From a checkpoint of a small transformer trained on Wikipedia.
Size: 12 layers, width 96, 2 heads of 32 (1 for keys and values), 1.76M parameters.
Architecture: biases, normalized queries and keys.
Training: 97M tokens, 2969 steps.
Each number is 128 + 24 x the weight over its row's rms, rounded and kept within 0 to 255. Layers, rows and columns count from 0. Numbers have three digits each. The size before them is the row's rms in percent of the matrix's.

# layer 8 MLP gate, 384x96, rms 0.0829, rows 72-139, columns 0-95
098:130113103126138131158125112113140136130156173136086149108144134101176140148139199152122152125149134142143145173112113135107132132111138101133101094112074121154117106117156125112181107104124133092167124160138124097132121123149139119142102107101097157110081146119108131157139105067165125095
104:151139121135150101144129147106147124115137079167138144138131140115106167118112085084073108120111094152121146134163109120118141129143151137082110133117106105142137132146124193170087127145134142155111151138132114132153144164128150101101177119108158096121112103140131113134108093171177165135
104:159104130127146120091145127172123154166162121154117090121127110135128132138107146095139148159176181122103111146138126118096128120144127118119114075158147163051133123148089155127134151133126127146183136157134100083120157104087104144121111168128139138132136073111131132118152135124129139125
097:190119104116120145139139127111098166104126127106094116160141144137100145123148120150154136139182154087121110178125107148084109129133134149161139092166140092120135104168109130102114109153125138145136089107089163120155173145108103144118116136131118119143187126105138134120096099110138163102
096:147141160131091103158108123161146079079132161158167123123089099157152114119113108114126102138107087149132104119114089101118129151147137172145131141142101130126145095171110107127114137079095137127142101148129076124138157143084091130111151143111182133130124103095102134109118129157139152128
095:094115139145131114098168140125137121143144117095164097097107143097120096155134134143091092155068150136127132148176161102137147121131086101153109161111127144113140122109148111087132158139135122145121116126116152161162149166140151159116135125149116125099149143150092137117155176171127188112
094:141139162128126152195165157143179143121121132105115114134159138173093160096119078104156078145121106121124139134115140139087137192102128131111110122148114129130140148143129167161132143150125133151140145170134143150152153124121087154107123124149146148136147171110129162116116108158145172125
090:156090123164109107088152131119137084095167111127151142155143119141169156160104109125099101133158158127123131151114135172093147113119114121112135162130110107144120098122111196166103147145143137151157121135141134161184076115136087157108092153136150123124135115099141114140153140119125142098
101:122092131119110141123117135095133116107141102091092112131127145145113131163141100102183136097133103104140108173123102140134161145140154131154127127152129159061137122150156123120153122148162140134115159123115093137118132151170132146127099186150088099143075148146110120177161098097125149130
106:155150107086129119132113130150187100130155139090132163086125145113148134153151105153120110120116156096161126145113175115099106113125126112140126099126104090123101171157126131135124149058121111110161114147136154133149092128155162121151151115132071151134102171135121137096129125102120166108
094:104095111170099155115147125136153101109097127139155148131135142146119073110143147140146132115097085124147135131207126133131129117115165121095129089135086112154135122132130135109133122123133143159170139160108154185133110130132163071128131106123143102102133140148139182152117103106097162123
105:149157141144190139123125172166119128123161125081152110084085161134098142126107139105135122151093131108162143138098128115135143194130130159146096131117130150119116154151109107142144109144103128111112114128110133123136167116104109080108084132143137105122154143172097149147146101107087092133
108:101134124092138048154114081123131120136107153103109131101111178165106144121156153068100077133145131120115132132112120131127112141151123132137096099091121091134130108112159154167111101139100119098136169116144113122126103123142158145084102133134117135132135129144138130117149111151103190146
098:109148148106112147158116100101172127129091110152109115129169138102085149113180131101168126118169110139154127155080156102145167125080127109132106146138156103137118120142158124145137134128150119124144133125126173131088154172126092128102098157116139144135113113148174164117101114098096098121
093:142106093138134123070077163149130130111127103135148124117149146100117182095113132124154130133158131184143142120098164114130150093146166102139103090148121124133095142158129144090118118101139113098141115131134144175118123091133100117131165129152123164117110079108088112103162131103149125094
095:134089100114096115128163165151140101129124129148137087163122150148118147140117169127127119116167126127117102107121156075118088140165131129154145142113069102106142133120152157116133082120135103128104134125157165114108101144124085102097159170093090117156135112095128120108103154101102103158
102:120174117101119108114119139155130119150162127160165110110178134100117129104106098133120152124119115105172119125145143128143176092122144108124171136084124106093156122120122102120089144169160099103196139165114126140124112109098119123104136125180093143142179154114124097115134123135132123100
098:136111155089170146066108135162109130127130166122078134131125182120149125114140157097144097152141127145125133099164088134111167120112147088155151109153114123115094113098125130117138138144131150128171120111136127153115130148117191147158155130124096133110173155117133140105170098118145092121
098:116179172176162123147141155153104097126138108138107132131119115050117143173121124110123067130126130137162143118148104112142124167138126100121146087157118153138135138130114159158145140111152124099152126125103151090114153098149102112120127115149114120128151116172152168110140118172130130084
103:155123110144137103116128157107110134104113137106155127137177124152139134110119065125132153131139150166098158123135091142113154133102115109099126105147093097100147103142179110108138111157140096128146153167123171101156144145171126149160137142119151128154083100120100139185100109171123151128
104:146110103133097122149138168170105140086164116175070152142083143129128155157095161099124141111137138135131135140125125152118142105147129083162104159114164104134133100128105118129118122113154108092115147161137154127096142149130139156117141139162165109095160109103134130111168087160100143167
098:116098150095109104120122159156173120091131131105112113147159167102134123106085128118094114152116126152081155194125117147101114149125142106123119150084135103121092108099149119143106144175147114144101085115110123100123148123107127111087132133115087153139108123134116172105124097127083158141
097:142133127132137107114158118138150109150118151159140099145136140121162136104095157099100134168090122175088142094163128131179112144131135105189074112119126097133118086134079125084111098103116133097120158121087100144073099099132124109145115129136109136135109147120122101135113112115150134108
100:101146154095141114095170099084126100113119174094098108125125159160100096141116154088084153120170172115100125075151137127123152127140126128163150147101121137130101144140129128159096141136119106112129110145176106090141144111159130134109136096114130137155136129097136088164138091140136138163
103:131152126149164114162143150152137120149119132120085144132134121094126119127086127155136095115111124118095105135136116156109123129149155146145160129162091165104066119130135099155122137158131170087156145139135138129172134144134114122198105107153174134119157083130139108153108126115116149067
096:144115142124125145105125155114115126121181134128104093161141146134093142117137166132073127134114147137103131174144091140122106124135128106120075072161114146112087100091122155091130140117153148104106119132134130147140151114096153109118144106154081134085133133153150126126149053139099144105
097:166139090123130139103109148115117141087153135124079088121117110134137145158123132144149119096108086132212136139144146103116135179158106124106118144131180107128153125135127136116121107113096087082151106102131087102103110162138145174134151132129123179137123143103138131095122126111149142120
102:149159104093127105145126114115154098152178165153141156116154133115123112126094118126108096147100147159147151178119079118151135161158130077144130089163160098141124112103136121121156094128090134141119133131125145140162166113102128118146087102158164186115116124158117123153110116126109153142
114:162125110137157155161182148129159090113136121122140136130145095129130123138088153124097123126129136126155157113126161102136129145110132120149105142126102109116162115136125130061097130113161056139151122094132107118169136111125185106125137125109106126150173131153184166158158135125160124123
105:157072160128099126109078154127178140159135109144119116105143129117093109113145144133140174159127122141141164144108141111148141135080121135116094123160108111139131126170165108158121126132180135091142140112133144150129104157178129159103133127151140144125113143182131083113119118141133183101
102:134159137107103186167165156131110131111092128169116149151120119164100113111139104134110107135173127157152138121148092125111141142110113102104143098172159083158103138146119144110133078142118092144127106141100116140073084113180154111124144113134122114143102108107139144150143109125160102123
096:141082097121115082127175081138142115179105137150132138152159094109138170124161122097100124147133133163127135159120182094137153095122112173115119132100113148143176131143111087145116150166130104104109125095148148157139126127142132135144105153152144115107136088145116164148142130116135165107
102:091111144124108095127133135110136150141176108077157115128148123120141157090126122180143145166122145093120118102110112098125119124120143154165109118154132140121131073135166110129108145113117140121105134177126109116107161116167121172098131113151114152133132163169131162073110066126115115151
112:146147073112154135092130136152138084088123151109116143138147132111119133150139174147143147082172153138107123160139181127112110119163119122169083160113138117094125120154091118125108124126123126144113113107120136127094113104124101087144162115120089105138110148172102092151167138152127127085
102:110116118155128124138152159127171129152100155095118138127094129092141111113143118111143133087131143136147123129145101108074101126153084154101117122120095143097095126151109169097178168104132110115144102089135095181101128143115141088139127150126118101120077100141120123117096142100169135093
102:113153133113153159172159142157156101137088166100148131098132157133107100147120142092129134096093121134087128108127122123162146156147126139172095124116159139110125107129147125106109123163146109115101163138154074107106119124154112094139118143148163147179161151118156172127136168098156149147
109:110136182133167093142140126174118139111096125111142159105167174060138128147106107113122137116134121155105160093127162152161106111111110124116120118134143159074168131136094089100081153153075095108134100126129131133093166146115111128103124132118148131123136118120160147131124120102115121134
096:136167132098112136120135159115101093189099139145162127119145108109156075150144120113173142108134155112113160071116116129117154111117133149141128126167157144117151120129092144150120095097132135141171124133132133179129121089103143167145182126155109136100116111101128103140126154125141160172
098:127141130108063149150119115097164178171161122157098152130183144133123145092118154086181096103118147130083142113124120150109135118129143083156130122146138099146122169146108132113119130132157122136099105149202113140146128122136133168140121155156137103116111128129117117098144151112136128137
103:160160112115129082151136135124128151134121153134168132094140111120117112156140144110135149122135143156101139131141118110096143118136125093103156122155066118132128149142162144189128101136074165130122093114114138165143074151118116114132144107168095144131136124114151179163121112131072094158
103:122150076143151120154135077137105144133104142141153123100163149160147144102147091115141127105097110117111115130101118152172120123111106157151096108092137081119133124166149123145139086123126134179157118124153169168116124092104148085155133120117160106147143133117114104151133083138161096098
099:131118099095124157164137141172084125123121084147140132117145137105158134160135118168131170127161159155115152160122060116089172139101170122135155117158163144147132135123108145123099102145103129102103095137115096148149120107162117133106143154149121173108109137086115147103159123114115144143
103:147159122151101131192147120148123103140178171130112117108134145119097154125165106133103097136143128117127132080067111102106141146117135092136121131158087128161104131090108153135140120134149112124133095137096130165114102158118099120093171100150163114129130120137175118111159102145108159143
099:126138147104128133103136139128088114105132119162103115130123105154129097159108125123099121143080138161144117154119152116097118159142138131126108130120182135142134090085099092130155088197140148113087105143116102093107108161130143138127183126132140153095139090153161160144149101136171107132
098:178117112130146073139135151152114139137132148113135161149106114133098128090158160085131125087134093070139152092159112164152131159125110117116135116136115083107106141145106175124120144098157124098161131165101150151118135155144147123115100154165120120126111142121148144147129150157075146098
091:109107135126137127161127163142155143095160166121109114116164191093097131128180157118123133082131097181177131149132141092115112131109145147136118133125121125125146148109134119127138144100149159121128116169174095088140114163134151139173091133129148146153151122105106106116129170131129090107
103:112141156123141099142116163116108161116092157132189118108102119119132169100159158114105163135139129170130084157141154106104116104102119120149122124127137137150107156106087132135126123149152158123156156163160101143161139107174124091131097090168118102137110094099178141133149113107135128152
093:102133137150156137127095189119120105110143121121124122161122156095099142123115171097133146141104077161184157148114115105159142096102123090159104136109103123115181150120087140115128131164151139120093137139158163113109124188139116152109140129137088125110117126144142090159149153121134139117
105:099171141087073142136174151082122129107124130115121138125088150097120094106125134122138150124092102094151165147111177110115122166122165112066147140141132139136096084119132125083093151160129159151142105138143118119137132132105127153123105090103138087123137119143129127178134117143126147123
101:142142149089124158168132152123102164175166138156140115130157150133055126123125133139123122157087147131143092097114146094161168143159121145086112123076120131136118109151143138144134123163087097139102125139141160116142135135134127153113146144112109175134107077126110129134165150156088133133
098:121106130134080133116144130147126112155152135153136130085107161125176154131125152145185111161137138080172115142113132155122160146121118094188111168122101137126104136132125131113118127164108160152134103169132094100160117127148118093180144123134107130094101135138099138113106155085146159117
097:058131172065137132179143087135122150137181154151138165118131160095134114090135161115155132138168130126129163121103123112120133127163112116112096115132084150132117093115132093131118118108101132120148137130144138129131130143137146140160156144119142132100129120178097167138174150117094132116
105:124138132104146121166105090163139132145127119091136077146156143103152117094127145132129141122082118146127102112139086108149133120110084141132150178134125133112111077098142119130151127102120123140142067159149092143148162140150138093105167117167138171141125125181127133103106109167101122148
091:148147120126122113123134114161131095128111139112164137138143141147117185111132160104127130160106162115106130114097136151104092123120110077125108129126089119050126115099094088102089166092132155133097143154169117149150170134145133106109150111099137127129109094130098082123130097131118131097
096:125131132182113093136127066090118148137106135075096134132097152115134128134108168139129149135097103094145094172114144088133126122116111135161136123111148122104104105098091136148122114112165145115139128129160155135091098141200125130148108125137142111112116143124124166135173116161088105146
109:121140129123160204139140158128131134131132118155119148109071124124086116144139157127159107155089136132131120132181137092087115111156135150105117074107168126109125119104137123156151104137151104120108097158143112128163092114147172165162147133130158113104151136161138154126119141172115144117
104:112164128059103148160103095162120134143135140131128080098141135103118118102104140137183096138143127136100091102153114114149104145130105133107160143143112111117126072093164120111128150116155126064094171125108131118112131151141099123098106115164093146123130140151133137147149124131127130081
099:180160131106177156146148161115140098141120088100133094134128104134123124124164127148104115161104103136127168130103128155101151120109140136115100128131120141133146183097105182095131123146208135105127112098119111146150142131115141095116129132147176117123120140114108114141139091084161121102
093:145144122144123139120164104131094084085161162118129162137148126134137108127097101071106120142097108184156155116102110123100102098154120152104068125114155126084134146128137077110109114139142133138114137111121141121126106161157082155152108134124134173088147163136123139161124114140138108105
094:122144079144053157138100130142112130136107125072106123109136113099149139126148107129148112110108130128158143151128121186109167146158121126074129140163088109099085107170110161133117144127135130143107138118144145107073117114106116118130136093165120145100100116150143150103170145124144132119
100:140166125094132154160130154121155137149118171095106095112125099119155074117139104140139144124124118094130121128164106108092121148104146102135137129084107159102129187097112118156160106102183128173113104155111140148125142176110112119130109158122113092152134126097140129121141103183129130106
094:127115093138087115124133140106110131117091099176126128110117122139149144172117126081130149142144138171155124185092146130100113157104146119120132165164123085142155080132141126095164139153164114117109132099149151116126128136141103108156107134154160097138115078148140127100105115121137142065
101:172126151173137127086139118147114156158153062126159070166149148104115174103123103114130125155143100120140140136122124098147130086112146126153102153145156114116158135150149128110111113132104115119168117156140144158090129137092111137099158162129128138166105158134106186111123134137106136119
103:124098143159134134109144110131098093158147179152123108085152141090132124153092180130179127155139141137153160174158111110125138106115133148142127088135121107148162117123124107144166118123131136088153141100087096114132134097148133123136164159134127174146151100187147121152128103124153111112
101:137132151091137102118070115121126099135157155139118123091119118131081128123162150147109153131176073133127129148121132133152120073124135111125116135164105111102093109133136128136153089146111160112121095135137070152082108118119129095172134129117124120160145119175089157162152151104115134103
111:129165125138114131141098144126152109077160152065151140131144119114140119159146149113148108112100119145109128125137145109136100096161118147150100142119127126156130178151116146175147105086133135157144117185122092169149150147118100132103099133117096117113143114136076174131130074116119131094
100:140120143136142167101190131117133134092132147127119118149126126133128160152107146128103101151128127129141093126145137111103089123196148119143125122146137095096150114159145093129113130123089083106077178114110068106131122124138146131142074131141155105120101091145136150118129154125153138184
103:094118124086132148137183113126154126142124141100160140123126122103129138165114156140081126148102170141123123120138133111144137115130132099162102078133135133130111095109093126142112146156100124106126117176119072130155166122163162101094142092125101131118156071150099114109138159152098088107